{
  "d_model": 160,
  "d_mlp": 640,
  "norm": "rmsnorm",
  "norm_eps": 1e-06,
  "qk_norm": true,
  "attn_scale": 0.178,
  "bias": "all",
  "tie_embeddings": "early",
  "init": "normal",
  "beta1": 0.9,
  "decay_fraction": 0.734,
  "decay_shape": "linear",
  "final_lr_fraction": 0.1,
  "doc_mask": true
}
Each number is 128 + 32 x the weight over its row's rms, rounded and kept within 0 to 255. Layers, rows and columns count from 0. The size above them is the row's rms in percent of the matrix's.

# layer 9 MLP up, 640x160, rms 0.0647, rows 198-219, columns 0-159
size [106 103  99  96 108 100 104  96 101 105  94 100  99 100 111 106 104  89 102  96 101 105]
[[146 155  92  89 109 165 138 162  78 114 105 192  86 153 130 135  97 105 119 139 167 154 114 191 154 102 112 147 118 162 115 191 116 127  94 151 144  69 143 141 134 135  28  89 152 133  52 129  90 206 139 147 132 155 105 111  59 122  68 115 153  90 122 124  87 131 114  87 167 152 158 167  96 140 159  80 117  90 134  94 109 142 113 135 130 124 108 106  65 159 111 130 109 132 129  77 102 144 126 173 138 135 114 148 122 182 106 135 153 126 128 199 125 144 157 107 108  91  99 120 182 103  89 142 125 115 126 147 177 159  81 181 138 120 130  85 102 176 113 113 136 173 122 174 180 126  80 110 127 105 132 114 227 152  74 108 139 167 132 107]
 [185 174 151  67 134 163 112 143 111 114 165  97  98 127 123 150 122  73 111 171  95 103 107 140 158 121 118 105 109 113 122 171 107 132 119  97 173  84 136 123  61 131 104 214 190 129 121 181 126 111 157 172  82 151 150 105 198  93 107 102 130  92 114 154 122 146 174  53 146 158 134 133 113  96 108 120 161 150  93 126 102 148 165 162 172 134 113  63  82 128 158 164  99 116 148 137 108 138 104  75  68 154 134  74 183 123 120 137 181  84 175 128 114 146 123  99 135 151  53 127 149 107 122  21  91 112 145 159  93 160 119 148 120 122 136 129 143 128 136 120 154 100 174 134 131 115 106 132 130 100 124 124 145 149 109 105 215 144 190 112]
 [ 98 104 140 132 128 144 147 107 136 141  95  75  97 113 139  56  78 124 155 135 177 112 143 129 112 158 116 133 126 187 136 178 132 111 115 110 162  84 134 181  98 111 143 152 136 102  90 161 122  95 118  93 111 145 153 136  67  95 152 170 118  77 177 130 148 149 103 185 192 151 143 107 127  93 126 120 171 110 130  86  74 127 113  84  98  93 160 156 126 147 103 106  80 163 191 147 100 165 153 108 146 103 108  81 183 143 133 104 149 155 191 110 124 123 135  94 156 127 122 147 155 125 137  96 198 102 156 200 119 143 145 160 128 191 100 151 153 100 144 122  72 124 112 197 152 102 134 103 139 122  99 139 127 214  81  69  93  45 166  96]
 [ 48 104  99  96 151  86 130 108 124 109 127 121 108  82  43 117  99 126  97 156 129  82 191 161  58 136 145 155 129 156 171 141 153 152 141 134 105 152 171 116 103 121  99 101  88 126  90 127 122 120 126 136  99 154  61  79 124 128 113 170 114  91  74 145 162 179 137 163  95 199 163 123 150 102  89  84 101 169 103 137 159  68  76 188 131 137 151 133  74  75  90 100 125 118 134 163 163 169 145 105 123 117 124 117  72 175 127 143 161  91 103  60 139 119 122 100 128 128 109 122 140 160 122  94 106 160  84 111 132 120 148 147 147 110  66 146 166 119 127 108 121 142 144  98 209 133  58 114 146 102 159  82 119  76 155 165 100  95 127 158]
 [143 129 156 184  61  93 107 131 108 131 166 131 122 138 119 163 132 131  93 113 104 114 154 111 159 126 155  87 140 142 159 107 136  93 148 178 134 144 127 130 100 105 103 140 144 131 115 173 118 117 112 123 117 156 141 145 152 121 100 115 122 168 159 137 160 127  62 123  72 142 183 171 115 119 111  57 116 147  79 125  67  92 118  71  49 123 136 156  59 107 106 162  86 144 111 137 141 115 109 159 133 140  96  91 124 102 164 120 107  52 134 175 126 184  99 103  94 118 111 117 155 114 180 126 171 144  95 139 199 167 160 150 152 108 161 182 165 123  91 183  94 133 200 143 127 156 158 100 104 157 160 137 152  13 176 103 158  67 145 123]
 [126 115 119 110 132 156 179 128  87 167 208  94  82 102 168 174 101 128 131 174 208 124 121 139 197 113 158  87 169 132 183  87 207 177  85  99 159 128  75 129 127 149  71 143 151 153 105  99 148 129 120  89 146 114 105 119 141 130 118 129 140 181 126 120 165 165 133  82 100 165 126  56 113  94 122 103 129 149 140 127 153 169 111 162 134 149 136 123 143 140 114 110 143 155 182 170 100  96 127 137 104 147 107 113 183 124 122 126 113 182 152 164 202  75 158  97 116 131 141 146  94 117 109 133 112 142 111 194  58 136 158 101 174  75 100 131 156 175 102 118 149 142 182 124 102 113  93 118 167 173  62 128 154 104 134  91 124  79 159 147]
 [ 93 135 126 146 164 184 144 113  79 139 122 141 110 102 117 151 149 134 101 120 122 125 138  57 129 113 155  89 151 119  84 131  97 112 156 139 176 126 150  68 175 120 122 130 132 175  95 153  95 137 131 169 106  40 139  98 130 104 122  87 107 163  98 142 181 121  92 119 117 125  85 190 120  75 139 168 142 153 134 134 140 143 104 118 145 155 160 142 117 193 111 181  98 125 112 138 108  32 187  94 111 118  75 132 151 182 160 163 158 151 155  85 122 133 167  99  83 157 121  87 121 119 139  70 133 110  98 153  97 190 169 175 162 103 140 140 111 135 155 219 155  78  99 135 152 138  74 115  88 160 120 152 127  86  98 187 134  92 183 108]
 [ 94  66 108 175  95 140 152  71 218 105 137 148 162 110 172 158  95  56 162 186 163 132 110 179 159 135 116 107 101 166  98 181 153 126  85  91 159 159 129  72 140 138 117 122 109 119 144 144 148 174 142 106  67 173 134 148 119 111  80 167 163 120 108 157 131 110 101 108 117 143  69  95 166 155  83 137 159 156  87 145 132 126 129 120 130 231 165  94 106 109 123 158  52 126 146 159 116 139 151 121 173 171  85 102 191  87 162 159 177 195 149 135 108 140 128 135 151 164 150 137 141  89 147 121 149 151 103 108 124  84 140 140  86 125 157 119 110 118  65 109 119 102 146 112 128  66 176 120 123 140 122 116  74 135 103 116 127 144 163 147]
 [106 133 127 168 120 112  94 138 137  72 136 168 142 121 108 151  91 138 142  96  84 104 162  92 142 157  97 134 112 174 128 129 163 142 162  89  83 159 189 174  96 122 115  66 102  85 102 142  84 133  91  95 131 167 102 131 102 154 141 135 140 109 158 114 137 147 114 143 144  77 136  69  90 133 145 167  88 122 103 106 116  82 128 162 141 186 124  56  90  93  82 100 115 128  80 185 147 156 172  47  62 124 112 136  99 163 129 183 111 154 166 158  94 103 172 138 146 175 178 165 159 101 134 122 160  83  95  84  52 105 158 137 103 102 128 102 121 141 137 169  78 127 118  68 128 148  90 110 138 154 126 146 129 159  77  77 161  88 165 179]
 [ 81 106 132 135 166 168 103  94 146 101  95 105 139 115 133 136  98 179 152 109 142 150 119 161 164 128 192 153 200 137 120 102 125 137 174 149 140 117 132 156 128 122 152 133 146 107 105 214 121 200 166  72 182 107 136 128 116 111 146 139 180 142 138  91 103 112 135 133 114 174 112 137 123 123 127 120 119 155 107 151 120 116 106 163 104 160 175 100 127 107 145 161 144  98 134  88 134 150  93 150 101 106 179 134  89 129 162 136 106 190 237  77 160 146 149 132 115 124 124 170 145 218 200  90  85 168 147 118 146  94 161  79 131  98  55 129 167 134 114 106  53 115  78 165 110 111 148 104 120 117  84  90 124 161 151 118 195 122 158 160]
 [144 105 161 144 138 134 128 160 120 121 207  73 171 113 104 127 163 148 161 113  76 127 129  92 179 134 136 184 132 128 112 132 141 144 124 126 132 134 161 128  97 161 109 101 179 120 120 139 145 170 150 150  85 136 135 170  98 159 152 150 137 116 142 140 164 119 222 127  76 131 157 108 137 136 120 151  94 110 187 138 140 160  67 161 178  77 100 168 118 144 107 141 140 117  74 135 104 163  78 176  75 149 128  84  91 100 133 157  85 148 101 139  87 121 113 114  98 144 103 144 211 167 197  74  82 151 112 186 179 133 129 104 127 110 139 141 177 106 128  96 115 109 162 141 122 169  77 206 134 137 142  87 139 128 103 137  51  82 199 124]
 [145 119 167 167 177 106 141 160 135 196 141  85 161 137 106 120  94 188 145 100  77 109 112 120 159 111 123 128 119 129 146 119 179 137 148 178 168 137 131  88 145 173 100  78 135 127 140 149 118 160 115 142 155 140  95 131  88 113  88 114 112 115  66 159 154 130 142 136 131 130  62 176  89 122 129  87  93 123 131  73 112 145 123 151 153 141 169  94 138 169 119 149  77 161 152 111 114 109  98 113 166 119  97 124 170 126 151  76  70 117 127 174 145 174 214 129 149 117 107  90 129  97 136 196 144 187 112 121 163 150 141  94 145 181 121 179  73  75 139 131  99 183  72 131 104 100  89  31 140 147  66 100 153 103 117 152  96 174 108 161]
 [116  67 111 140 146 146 129 136  94 146 145 123 144 173  81 180 121  94 105 118 131  94 159 178 120 156 134 144 157 130  58 156 149 207 120 127 126  92 124 180 171 170 181 123 118  69 159  53  94 164 126  99 130  73 111 118 167 104 106 136 150 127 119 136 140 100 111 134 119 106 111 114 112 171 170 157 152  85 131 127  77  90  79  88 125 131 214 178 122 170 188 131  72  84  96 156  96 117 175 153 100 131 131 150 122 163 147 148 115 105  79 106 123  94  92  62 118 112 135 152 125 126 106 123 171 114 119 129 167 110  99 122 127  63 111  87 110  69  83 138 125 141 103 139 140 116  53 117 144 189  88 174 136 120 102 149 162 150 150  64]
 [148 103 119  66  93  80 160  70 143 122  93  76  95  84  94 143 101 143  95 153 143  81 161 157 161 144 142 166 156 127 113 115  84 143 120 102 113 163 144  42  66 119  97  73 174 188 132 154 128 154 135  96 124 170 144 128 136 162  57 102  93  65  96 148 135 109 143 155 122 155 114 107  71 177 111 176 148 135 187 159 195 134 101 183 120 183 102 127 176 121 119 121 122 122 100 136 146 139  67 115 126 142 120 127  87 115 154 190 156  95 133  88  47 121 121 145 122 100 150 114 158 113 123  77 129 117  95  97 161  99 181 150 157 161  93 169  98 194 117 142 109  94 107  96 101 128 126 131 148 131 150 164  98  79 165 118  94 119 120 121]
 [ 59 123  80 154 190  88 174 140 159 125 149 187 148 122  51  63 169 128 123 112 149 153 113 129 187 111 155  90  63 124 122 137 100 136 178 129 127  99 123 161 107 132 151 129 124 125 112  97  92 109  96 127 124  78 114 211 143 196 130 111 122 126 176  52 133 144  90 186 125 112 158 152  79 147 121 144 178 123 104 139  96 121 163 107 139 157 123 143 236  86  96 143 188 123  91  90 123 112 136 159 172 123 115 170 165 141 169 131 125 109 164  81 134  96 149 126 137 119 129 123 105  78 135 119 176 146 168 117 119 156 113  85 124 105 121 102 132 146  88  98  92 104 131 114 161 140 140 148 149 203  89 108 120 101 137 135 114 134 204 155]
 [127 150  30 118  72 165 125 139  78 143 192 165 119 113 107 149 110  69 123 136 126 129 150 104 166  76 124  64 108 145 156 143 155 110 140 110 130 144  88 158 108 175 167 142 209 133 115  97 169 141  88 136 151 155  92 125 139 157 119 117  81 111  91 120  92  96 202  91  97 151 106 167  87 127 137 152  89 136 113  99 136 116 129 109 151 154 117  97  87 153 155 131 114  85 133 132  96 111 114 121 152 172 119 125 124 138 110 202 100 167 205 164 117 132  88 170  72 128 187 126 108 131 162 129 116 128 101 131 147 152 133  94 150 127 143 153 114 170  41  82  69 145 106 131 106  88 125 161  99 137 108 163 200  96  44 118 111 136 105 111]
 [116 101 162 114 145 123 143 190 119 211 126 172 159 156 137 124 160  71 169 104 123 116 114  97 136 135 136 178 103 205 139 126 107 148  49 100 172  69 128  67 152 195 120  76 134  51 128 148 131  84  92  99  90 179  79 131 115 155 138 180 118 105 128 102 127 141 165 114 147 151 110 106 144 178 200 132 113 173 110 129 164 103 148 112 106 170  73 150 135 106 118 112  82 144  58 108 113 117  94 113 107 157 142 115 128 117 139 167  66 126 120 165 153 133 119 111 137  70 118 117 118 116 104  95 169 169 156 119  97 112  78 144 142  74 128 174 120 130 109  81 179 139 184 121  57 148 132 131 106  97 108 145 143  90 129  99  99 159 140 105]
 [ 85  77 170 142 138 159 178 117  89 131 135  58 139 161 100 168 147 139 128  99 175  84 137 109 102 124  95 119 141 165 140 134 124 157 137  79 179 133 117 176 164  72 135 150  92  73 147 164  82 113 153 142 151 111 116 118 120 114 167 161 122  74 211 131 177 124  79 164  82 131 107 126 126 139 183 105 146  76 184 117 119 186 119 103 134 120 189 158 143 147 149  71  85 100 113 119 107 113 102 205 109 129 155 135 132 143 114 176 128 135  86 125 112  51 133 123 116 114 116 125 176 157 159  85 142 116 144 136 125 155 108 123 134 148  73 156 139 108 119 122 120 141 170 108 177  97 159 173 136 170 143  72  72  94  56  83 117 119 186 173]
 [112 112 153  89 129 172 129 167 166 153 160 108 141 110 150  44 131 101 167 170 162 139 150 190 150 168 117 168  93  91 107 128 127 112 108  99 169 132 138 108  81 126 125  97 114 170  93  73 105 124 112 120  50 113 163 125 121 130  95 143 181  72 186 158  81 116 144 100 120 156 163 142 133 130  97 157 160 128  92 130 133 128 144 148  94 119  80  89  52 142 142 138 109 120  88 148 132 167 108  70 154 148 123 136 123 146  89 152 113 110 113 123 158  82 136 170 121 205 122 149 106 149 106 119  83 135 147 142 132 137 167 109 203 203  69 126 124 124  54  69 119  97 135 127 119 161 204 173 102 148  99 166 183 145 121  78 158 132  91 119]
 [ 96 156  73 141 136 143 103 140  78 111 143 123 163 144  96 140 131  79 107 151  48  98 126 120  94 139 142 126  88 170 113 126 128 127 157 110 102 156 136 105 179 118 153 116 119 133 121 159 117 127 168 108 139  80  97 103 107 122 137  98 183 112  56 104 102 133  96 119 139 174 111 178 199 118 117 142 134 115 100 119 107 118 176 145  87  85 187 115 138 141 144  87 163 110 104 162 106 135  85  91  92 185 161  70  56 119  91  84  81 146 175  93  77 137 112 158 166 132 115 119 136 193  96  81  92 111 200 166  86 143 107  81 127 139 115  85  81 124 144 168 167 168 180 107 123  83 158 117  89 175  86 135 132 137 108 131 210 123 123 163]
 [169 106 104  77 122 137 111 121  96  80 141 115 143  82 161 136  90 118 150 102 160 138 209 124 196 109 185 113 102 137 108 141 203 152 108 137 167  96 137 116 179 107 123  99 142 102 131 113 131  96 167 118 139 121  70 177 121 183 153  78  97  62 143 100 147 152 126 145 145  75 137 156  88 167  99 147 109 108 135  76  82 104 137 162  46  89 114 116 131 149 112 153 154 131 119 121 138 153 168 138  76 102 110 129 118 167 154 111 148 196 154 163 140  93 119  50 141  76  89 182 115 147 128 115 144 123 172 115 150 133 113 163 129 153 177 144  80 150 154 100 173 154  83  70 186  72 136 104 116  84 146 162 116 137 141  72  95 103 125 119]
 [153  82  85 119 122 134  83 189  86 141 137 124  96 113  67 146 138 147 140 127  94 116 160 107  85 131 135  74 133  89 141  97 107 129 147  59 135 100 107 156  96 123  86 186  85 156 105 144 132 159 139  65 130 105 155 139 125  72 141  73  90  79  72 139 117 103 144 152 148  92 181 168 161 140 154 155  82 126 124 137 108 154 105 130  83 108 190 111 132 228  89  85 127 105 164 129 113  92 119 143 133 133 232 101 142 186 174 140 117 144 122 141 127 121 119 128 117 139 181 140 107 169 134  91 152 119  65 140  78 104 132 137 156 112 125  85 139 104 157 136  96 112 141 160 136 162 106 123  89 198 182 121 165 125 110  82 157 161  99  72]]
# layer 9 MLP down (transposed), 640x160, rms 0.0325, rows 198-218, columns 0-159
size [105 104  97 101 106 100 104  94  99 101 102  97 106 100 105 102 100  99  98  98 105]
[[150 154 146 202 120  91 139  73 153 134  53  91  68 112 131  99 126 170 123 174 114 111 134 108 104 125 165  98 166 131 102 165 159 166 114 116 151 151 140 152 129  87 206 108  95 116 129 163 145  52 107 131 186 112 107 198  89 128 134  86 161 167 108 130 176 122 114 115 127 118  98 123 123 160 159 156 119 100 180 135 150 133 146 127 101  88 117  71 130 147 205 123 148 109 135 112 191 181 121 148 103 124  79 188 124  51 123 136 109 141  89  59  88 153 107  67 139 139 146 103 133 153 152 147 142  88 123 140  90 120 181  78 132  66 148 180 118 126 198 134 157 131 102 122 121 129 141 118 150 124 163 152  70  95 150 141 146 120  98 110]
 [ 90  78  87 128 127 145 125 127 107 163 173  89 124  68 100  83 132 111 125 155 165 113 138 140 153 138  72  91 179 119  90 166 221 189 194 124 161 104 150 110 157 147 125 136 139 103 133 108 121 103  80 117 117  85  70 105  99 101  82 130 101 146 101 131 148 133 157 139 101 127 136 179 132 145  73  65 134 136 132  83 167 129 163 154  86 106 118 182 109 134 102 128 145 107 106 138 142 165 113 146 195 100 116 125 175 166 166  75 110 116  78 168  99  83 127 176  95 120 153 177 118 135 200 157 130 154 111  78 155 151 152 123 149  99 124  92 149 177 185 134  94 130 123 181 102 132 135 172 133 124 136 188 115 170 151 176  78 152 160 178]
 [130 142 126 149  99 133  99  68 112 107  88 108 114 109  92 157 156  89 138  81 106 105 102  66 104 112  82 116 109 152 158 114  77 158 127 100 121 121 137  91 118 146 119  79  99 102 130  89 186 119 102 152 126  91 127  84 100 190  77  17 158 183 178  84 123 129 120  95  85  90 145 194 137 136 122 121 140 179 147 146 161 108 117 123 133 183 107 135  70 104 108 146 146  98  90 145 124 160 137 155 117  80 124 135 125 114 172 113 109 124  97 153 107 117 129 132 110 156 159 130 138  94  94  78 131 126 112  32 131 168  98 143 147  89 131 109 124 192 127 114 194  82  59  40 138 129 116 149 110 108 119 114 153 139 154 174 113 187 103 143]
 [122 174 139 153  97 172 112 176 155 125 117 136 143 142 203 102 180 151 120 140 133 168 102 129 182 152 120 127 106 125 176 163 101  98  74 153 110 140 163 147 121 171 130 166 110 160 190 121 158 145 147 113 163  81 153 116 112  90 121  94 104 173 155 102 100 123 151 150 117  59 144 131 166 170  91 136 105 191 136 171 187 133  75 138 146 135 103 155 121  67 116 153 118 125 152 139 149  73  99 144  65  88 162  93 184 140 105 137 101 166 135 165  92 188 109 110 102  94 101 108 144  98 188 132 138 118 123 118 118 122 101  86 154 119 109 141 180 108 105 174 186 107 139 139 114 187 227 160 110 109 152 165 101 151 104  88 162 162  64 146]
 [145 107 140  64 184  96 188 113 126 107 101 140 172 122 116 110 119 106 105 133 154 143 104 153 125 125 133 165 141 138  44 155 134 141 115 117 143 171 119  90 116 137 138 157 104  95 135  91 140 143 135 141 153 128 148 105 139 130 157 125 142  93 121 165 134 161 182 185 159 144 108  75 133 116 137 152 157 152 143 130 216 125 143 167 214 140 115 108 137 100 126  87 148  88 163 104 135 145 144 120 112  92 153 167 163 179  76 125 138 218 124  80  94  85 143 176 122 110 136 115  87 169 148 152  98 101 147 117  72  89  51 130 100 111  97  99  98 124 152 119 187 144  86 103  83  97 121 153 165 153 109 125 105 250 124 174  82 144 121 160]
 [132 151 156 178 120 125 151 153 184  91 108 176 109 129 137 145 171 198 156 139  98 133 106 106 127  90 122 111 136  68 101 161  79  83 112 113 114 126 105  53 129 162 167 125 155 140 118 141 145  79 119 191 200 163 173 115 174 151 116 130 107  57 141 139 158 213 143  86  69 124 107 163 125 112 168  92 121 132 136 100 180 106 114 101 151 138 134 128  91 105 126 161 131 118 137 166 132 146  75 141 127 128  72 137 164 159 131 152 215  87 168 179 131 123  93 142 120 134 155 146 116 120 151 108 161 148 138  88 129 145  50 154  90 199 106 128 158 144  61 147 121 185 142 102  94 149 162 131 140 129 139 122  69 163 156 102 146 138 128 182]
 [184  97 138 116  92 103 130  96  73 114 138 140 158 145 110 134 120 135 118 122 135 190  72 126  94 102 131 126 113 146 144 119 177 190  84  83 117 126 121 138 105 131 139 128 108  61 142 145 234 182 149 138 117 143 105 167 174 161 146 114 145 150 127 115 151  88 187 137 135 157 138 133 172 139 143 126 135  96 132 147 103 187 137 153 144 117 104 155 162  84  33 157 105  86 120 126 137 171 122 139 124 151 106 124 130  77 112  75  57 147  98 109 132  73 131 159 135  55  84  91 118  98 105 151 126 148 134 102 165 119 175 157 147 185 105  91 135 163 123 103 159 155  35 142  91 127 110 145 126 126 127 159 101 138 147 150  80 102  37  95]
 [107 136  88 164 103 168 124 105 152 171 138 142 114 108 102  78  83  49 118  87 155  49 134 106  87  76 110 144 168 156 148 167 156 174 201 115 120 118  57 198 122 121 131  77 127 126 112 130 143 132 114 134 181 108 136  99 129 166 169 174  87 130 160 110 169 108 104 183 161 101 183 136 108 156 103 120 131  79 151 105 164 131 120 136 158  87 161 193 148 127 158 120 187 172 150 133  76 124 123  87  85 106 145 157 102 146 134 155 113  82 115 145 140 142  94 168 112 169 112  76 189 168 155 142 102 164 166 119 117 153 109  97 148 154 164 105 134 161 167 133 105 141 197 143 188 153  65 134 121 123 135 151 167 141 150 104 157 133 168 140]
 [108 123 125 191  94 111 104 139 135 182  96  80 112  90 111 156 163 113 123 138 120  74 171 212 142 125 188 147 115 121 137 117 223 175 146 164  94 147 204 144 153 131 153 170 119 168 172 152 141 149 105 146 166 151 125 112 133 178 119 109 117 153 103 137 143 150 150 137 115 136 128 157 123 135 138 152 129 180 126 142 119 147 117 156 222 139 135 162 163  67 129  86 141 121  93  80 144 123 105 132 112  79 114 171  96  94 139 161 156 129 119 118 107  85 114  85 183 205  82 126  47 122  97 168 163 103  83 160  96  97 142 173 160 122 146 126 156 107 133 101  90  93 115 158 105 146  94 124 157  98 177 181 130 114  71 120 104  90 150 159]
 [180 149 175 107 207 117 181 129 115 166  35 159 173 118  81  99 108 137 163 125 124 129 114  91 120 141 122  81  50 139 153 116 159 179  75 199 128 109 131 135  88 121 132 132  60 124 118 188 153 122 100 182 115  61 162 198 116 136 107 163 112 135 135 131 126 144 166 117 108  65 160 167 119  72 176 155 127 183 180 153 158 110 126 165 152 134 129 127 114 120 101 135 127 158  98 126 127 148  86 127 112  87 154 125 153 154 116 114 126 140  99 151  96 113 171 137 107 122 139 139  75  86 108 188 111  70  87 114 126 122 171  83 142 122 138  61 137 168 112 127 131 186 112 116 145 107  55 144 126 140 163 141 110 155 116  95 153 148  95 156]
 [138 143  71 140 112  54 148  81  76  99 141 141 134  79 113 126 148 147 120 146 138 158 184 120 124 138 137 149 146 158 145 159  85 142 132  91 115  95 148 148 117 102 118 204 146 153 183 144  77 126 131 149 113  99 125 152  94 137 139  59 100  94  95 125  98 131 104 164 104 117 158 137 143 108 128  99 154 124 111 129 156 177 124 151 134 141 119 155 162  78 135 115 138  96 121 153 105 169 160 222 177  92  87 163 169  93 144  20 152 192  58 129 129 126 136 100 182 181 135  87 131  95 108 153 126 100  92 143 135 170  80 199 101  78 124 109 144 151 109 145 120 150 112 129  99 104 154 190  75  93 157 140 174 145  74 129 161 113 128  98]
 [165 155 115  99 121 219 115 154 159  89 147  87  73 155  82 226 148 161 103 141  76 125 190 101 101 146 128 121 177 161 119  68 126 123 126 149 106  92  97 123 129 124 166 115 164 177 128  82 115  74 173 100 141 110 130 122 165 161 216 138 109 153 140 146 156 115 166 151 154 140 144 107 181 162 183 105  67 120 121 137 104 132 141 161  79 164 159 143 131 116  82 154 164 109 105 153 167 144 153 144 128 123 121 116 116 116  77 124 157 112  59  96  82 162  94 146 113 105 117 144 139 159 203 108 114 139  74 140 109 126  83 118  57 173 168 161  77 144 170 106 153 124 181 115 103 129 159 106 142 150  85 100 137 143 104 117 127 123 131 128]
 [119 130 149 106 182 141 148 155 181 120 174 138 181 138 148  90 116 105 180 115 139 194  80 145 146  80  74 146 108  75 137 147  76  79 121  61 116 176 167 153 159  69  64 125 148 170  74 133 111 152 162 174 145 185 144 129  51 113 123 135 107 142 139  68 137 144 178 141 123 167 167 172 120 138 126 147  98 102 143 136  85 114 164 136 108 111  93 121  96  95 149 106 133 167 179 131 175 156  80  92 168 144 119 120 127 118 119 113 115 176 111 170 147 136 108 159 159 138 103  79 129 144 121  82 108 108 126 125 123 154 121 125 145 163 147 164  94 195 155 125  70 113 120  99  91 136  76 131 125  79 175 186 157  82 158 135  92 156  75 156]
 [ 99 116 126 138  97  99 147 100 120 109 133 143 157 121 127 137 104 101 129 145 126 176  91 130 116  93  79 111 172  62 125 132 167  91 105 157 154 129 132 161 101 145 127 150 132  99  97  70 114 109 148 200 174 118  62  96 137  47 145 177  86 162 121 114 168 150  94 101 115 105 126 137 143 145 151  97 135 128  95  85 144 187 156  92 164 107 181 104 105 143 163 103 151 131 108  95 109 137 165 121 103 101  93 159 186 159 162  52  97  93 111 181 118 139 119 147 131  94 168 116 110 167 235 103 128 141 111 208  34 155 128 108  95 101 105 115 126 129 141 124 138 156 164 116 151 148 104  97  93 122 138 172 139 117 162 146 201  87  79 149]
 [166 139 157 110 108 161 148 138 152  92 143 107 150 147 182 172 132 143  76 183  90 159 163  75 123 126 100 151 148 157 136 107 170 123 152 172 117 129 165 157  88 158 150  94 161 146 136 159  78 131 132 133 113  77 131  78 125 168 112  92 167  69 173 151  75 118 108 163 185 114 123 156 162 129 175 131  62 154 128  81 160 146 127 163 132 133 120 149 102 130 148 141 104 105 121 150  69 119  80  95 117 119 105 189  84 165 120  97 146 174 133  97 117 156  98 130  70 105 164 106 158 144 147  95  81 127 113 163  84 104  95 126 154 139 158 142  71 118  85 172 165 103 118 125 150 203 151 186 156 158 195 136 121 109 106 171 150 201  86  67]
 [105 174 184 157 100 141 155 106 140 126 122 183 101 112 148 136 139 126 115 129  98 149 157 204 126  82 104 152 115 157 112 133 110 189  99 125  94 162 180 116  70 117 103  98 119 114 177  87 150  62 156 133 154 106 117 194 115 148 161  91  91 108  96  86 116 206 144 123 171  94 152 176 141 175 139 140 191 134 151 128 168 142 113  99 141 121 169 182 141 147 104 139 129 158 153 140 162 171 159 109 116 135 103 126 139 146 118  74 145 125 119 113  22 151 131  68 117 164  92 148  75 152  93 160  88 101 112 108 166 163 150 120 138 159 103 127 117 113  97 191 182 124 167 118 155 156 131 107  45 125 175 127 144 123 114 182 173 142 105  95]
 [ 33  92 177 126 126 140 118  51 122  59 133 106 110  82 147 130 108 117  95 155  81 117 104 152  88 113 120 140 149 132 156 134 166 128 156 152 166 181 158 211 128 124 174 125 104 156 120 132 119 172 124  74 132 123 104 118 141 130 126 179 163 120 108  99 117  42  56 101 155 128 162 107  92  72 142 121 162 141 182  83 109 126 107 122 128 154 160 132 105 169 178 153 142 117 144 121 171 137 135 101 148  88 125 200 149 168 102 100 131 128  85 140 133 121  94 119 111 175 169 126 156 112 176  95 120 147  98 131 109 163 123 101 108 136 138 169  77 137 105 150 139  55  44 163 150 163 168 121 178 155 130 125 122 103 166 182 128 137 109 171]
 [154 178 145 153 147 152 182 158 106 144 123  98 194 138 150 111 181 149 166 142 100 158 145 200 122  92 160 118 157  85  85 105  86 100 193 149 120 114 130 172  97  97 144 130 195 120 149 150 106  70  95 130 149 138 110 122 134 107 156 137 123  97 128 157 104 134 116 132  73 101 209 129 132  58 130 159 121 126  81 143 169 139 169  90 134 132  73 150 104  83 105 143 170  96 120 147 186  93  88 158 142 124  86 110 130 132 143 134  93 160  83 167 133  72 108 147  83 118 118 106 143 104  61 132 136 108  77 172 133 160 135 186 106 112 112  91 137 165 137 114 118 134 180  96 160 168 114  83 148 142 168 116 197 144 129  89  50 113 161 168]
 [140 197 141 123 108 139 179 114  81 157 101 126  52 153 174 118 111  85  89 131 183  80 116  64 122 131 136 133 154 162 123  97 133 103 118 117 161 100 187 123 134  96 118 102 148 175 171 190 164 161 131 146 121 174 109 145 119 111 131  90 179 111 109  88 155 109 130 151  91 122 106 183 127 147 133  94 118 124 124 130 107  85 122 148 141 118 174 186 132 101 101 102 155  87 162  89 140 149 147 107 168 108 144  85 135 101 122 172 171 211 127  96 121 161 143  94 198 130 162  99 113  94 132 122  91 141 146  53 104 205  89 139 104 126 193  66 103 121 141 133 153 170 112 113 127 139  88  73 158 127  85  86 148 155 143 120 126  47 115 111]
 [141  66 139 161 141  96 100 155 140 144  78 163  97 104 192 102 100 156 142  97 162 139 141 116 122  52 149 117 176  93 123  75 176 121 112 102  96  96 102 127 131 142 121 112 101  83 151 144 183 119 138 155 108 101 125  82 120 123  89 173 131 157  93 151 122 158 100 131 160  71 142  75  71 136 136 102 123 110 136 178 160  59 108 196 147 167 107 159 152 125 202  61 159 106 158 117 172 173 237 132 127 119 156 104 165 139 136 206 143 104 123 120 180  89 116 178 154 136 126 111  88 141 133  96 158 122 108 158 119 151 116 172 100  87  94 118 110 148 115 151 117 110 147 110 156  85  96 134 137 142 113 103 179 125 161 115  90 175 165 141]
 [ 92  93 166 121 131 128 136 140 147 107 134 175 142 112 122 132 167 188 112 168 120 144 135 130  44 130 100 128 108 164 136 125 121 116 113 125  94 142 146 115 109 178 163 179 120 114 142 114 179 151 133 147 142 138 182 109  62  93 102 119 153 139 169  83 129 125 107 123  67 199 101  73 143  56 152  77 104 146 153 146 186 137  89 110 192 165 215 113 117 144 140 138  66  91 200 158 132 112 117 179 125  93 152 118 152 124 161 108 163 104 119 140 172 143 115 191 137 143 171 149 121 144 174 158 139 130 136 135  96 134 132 134 117 124 165 123 166 122 106  96  82 122 180 166  92 133 105 135  97 106 153  99 175  83  61 123 187 185 175 168]]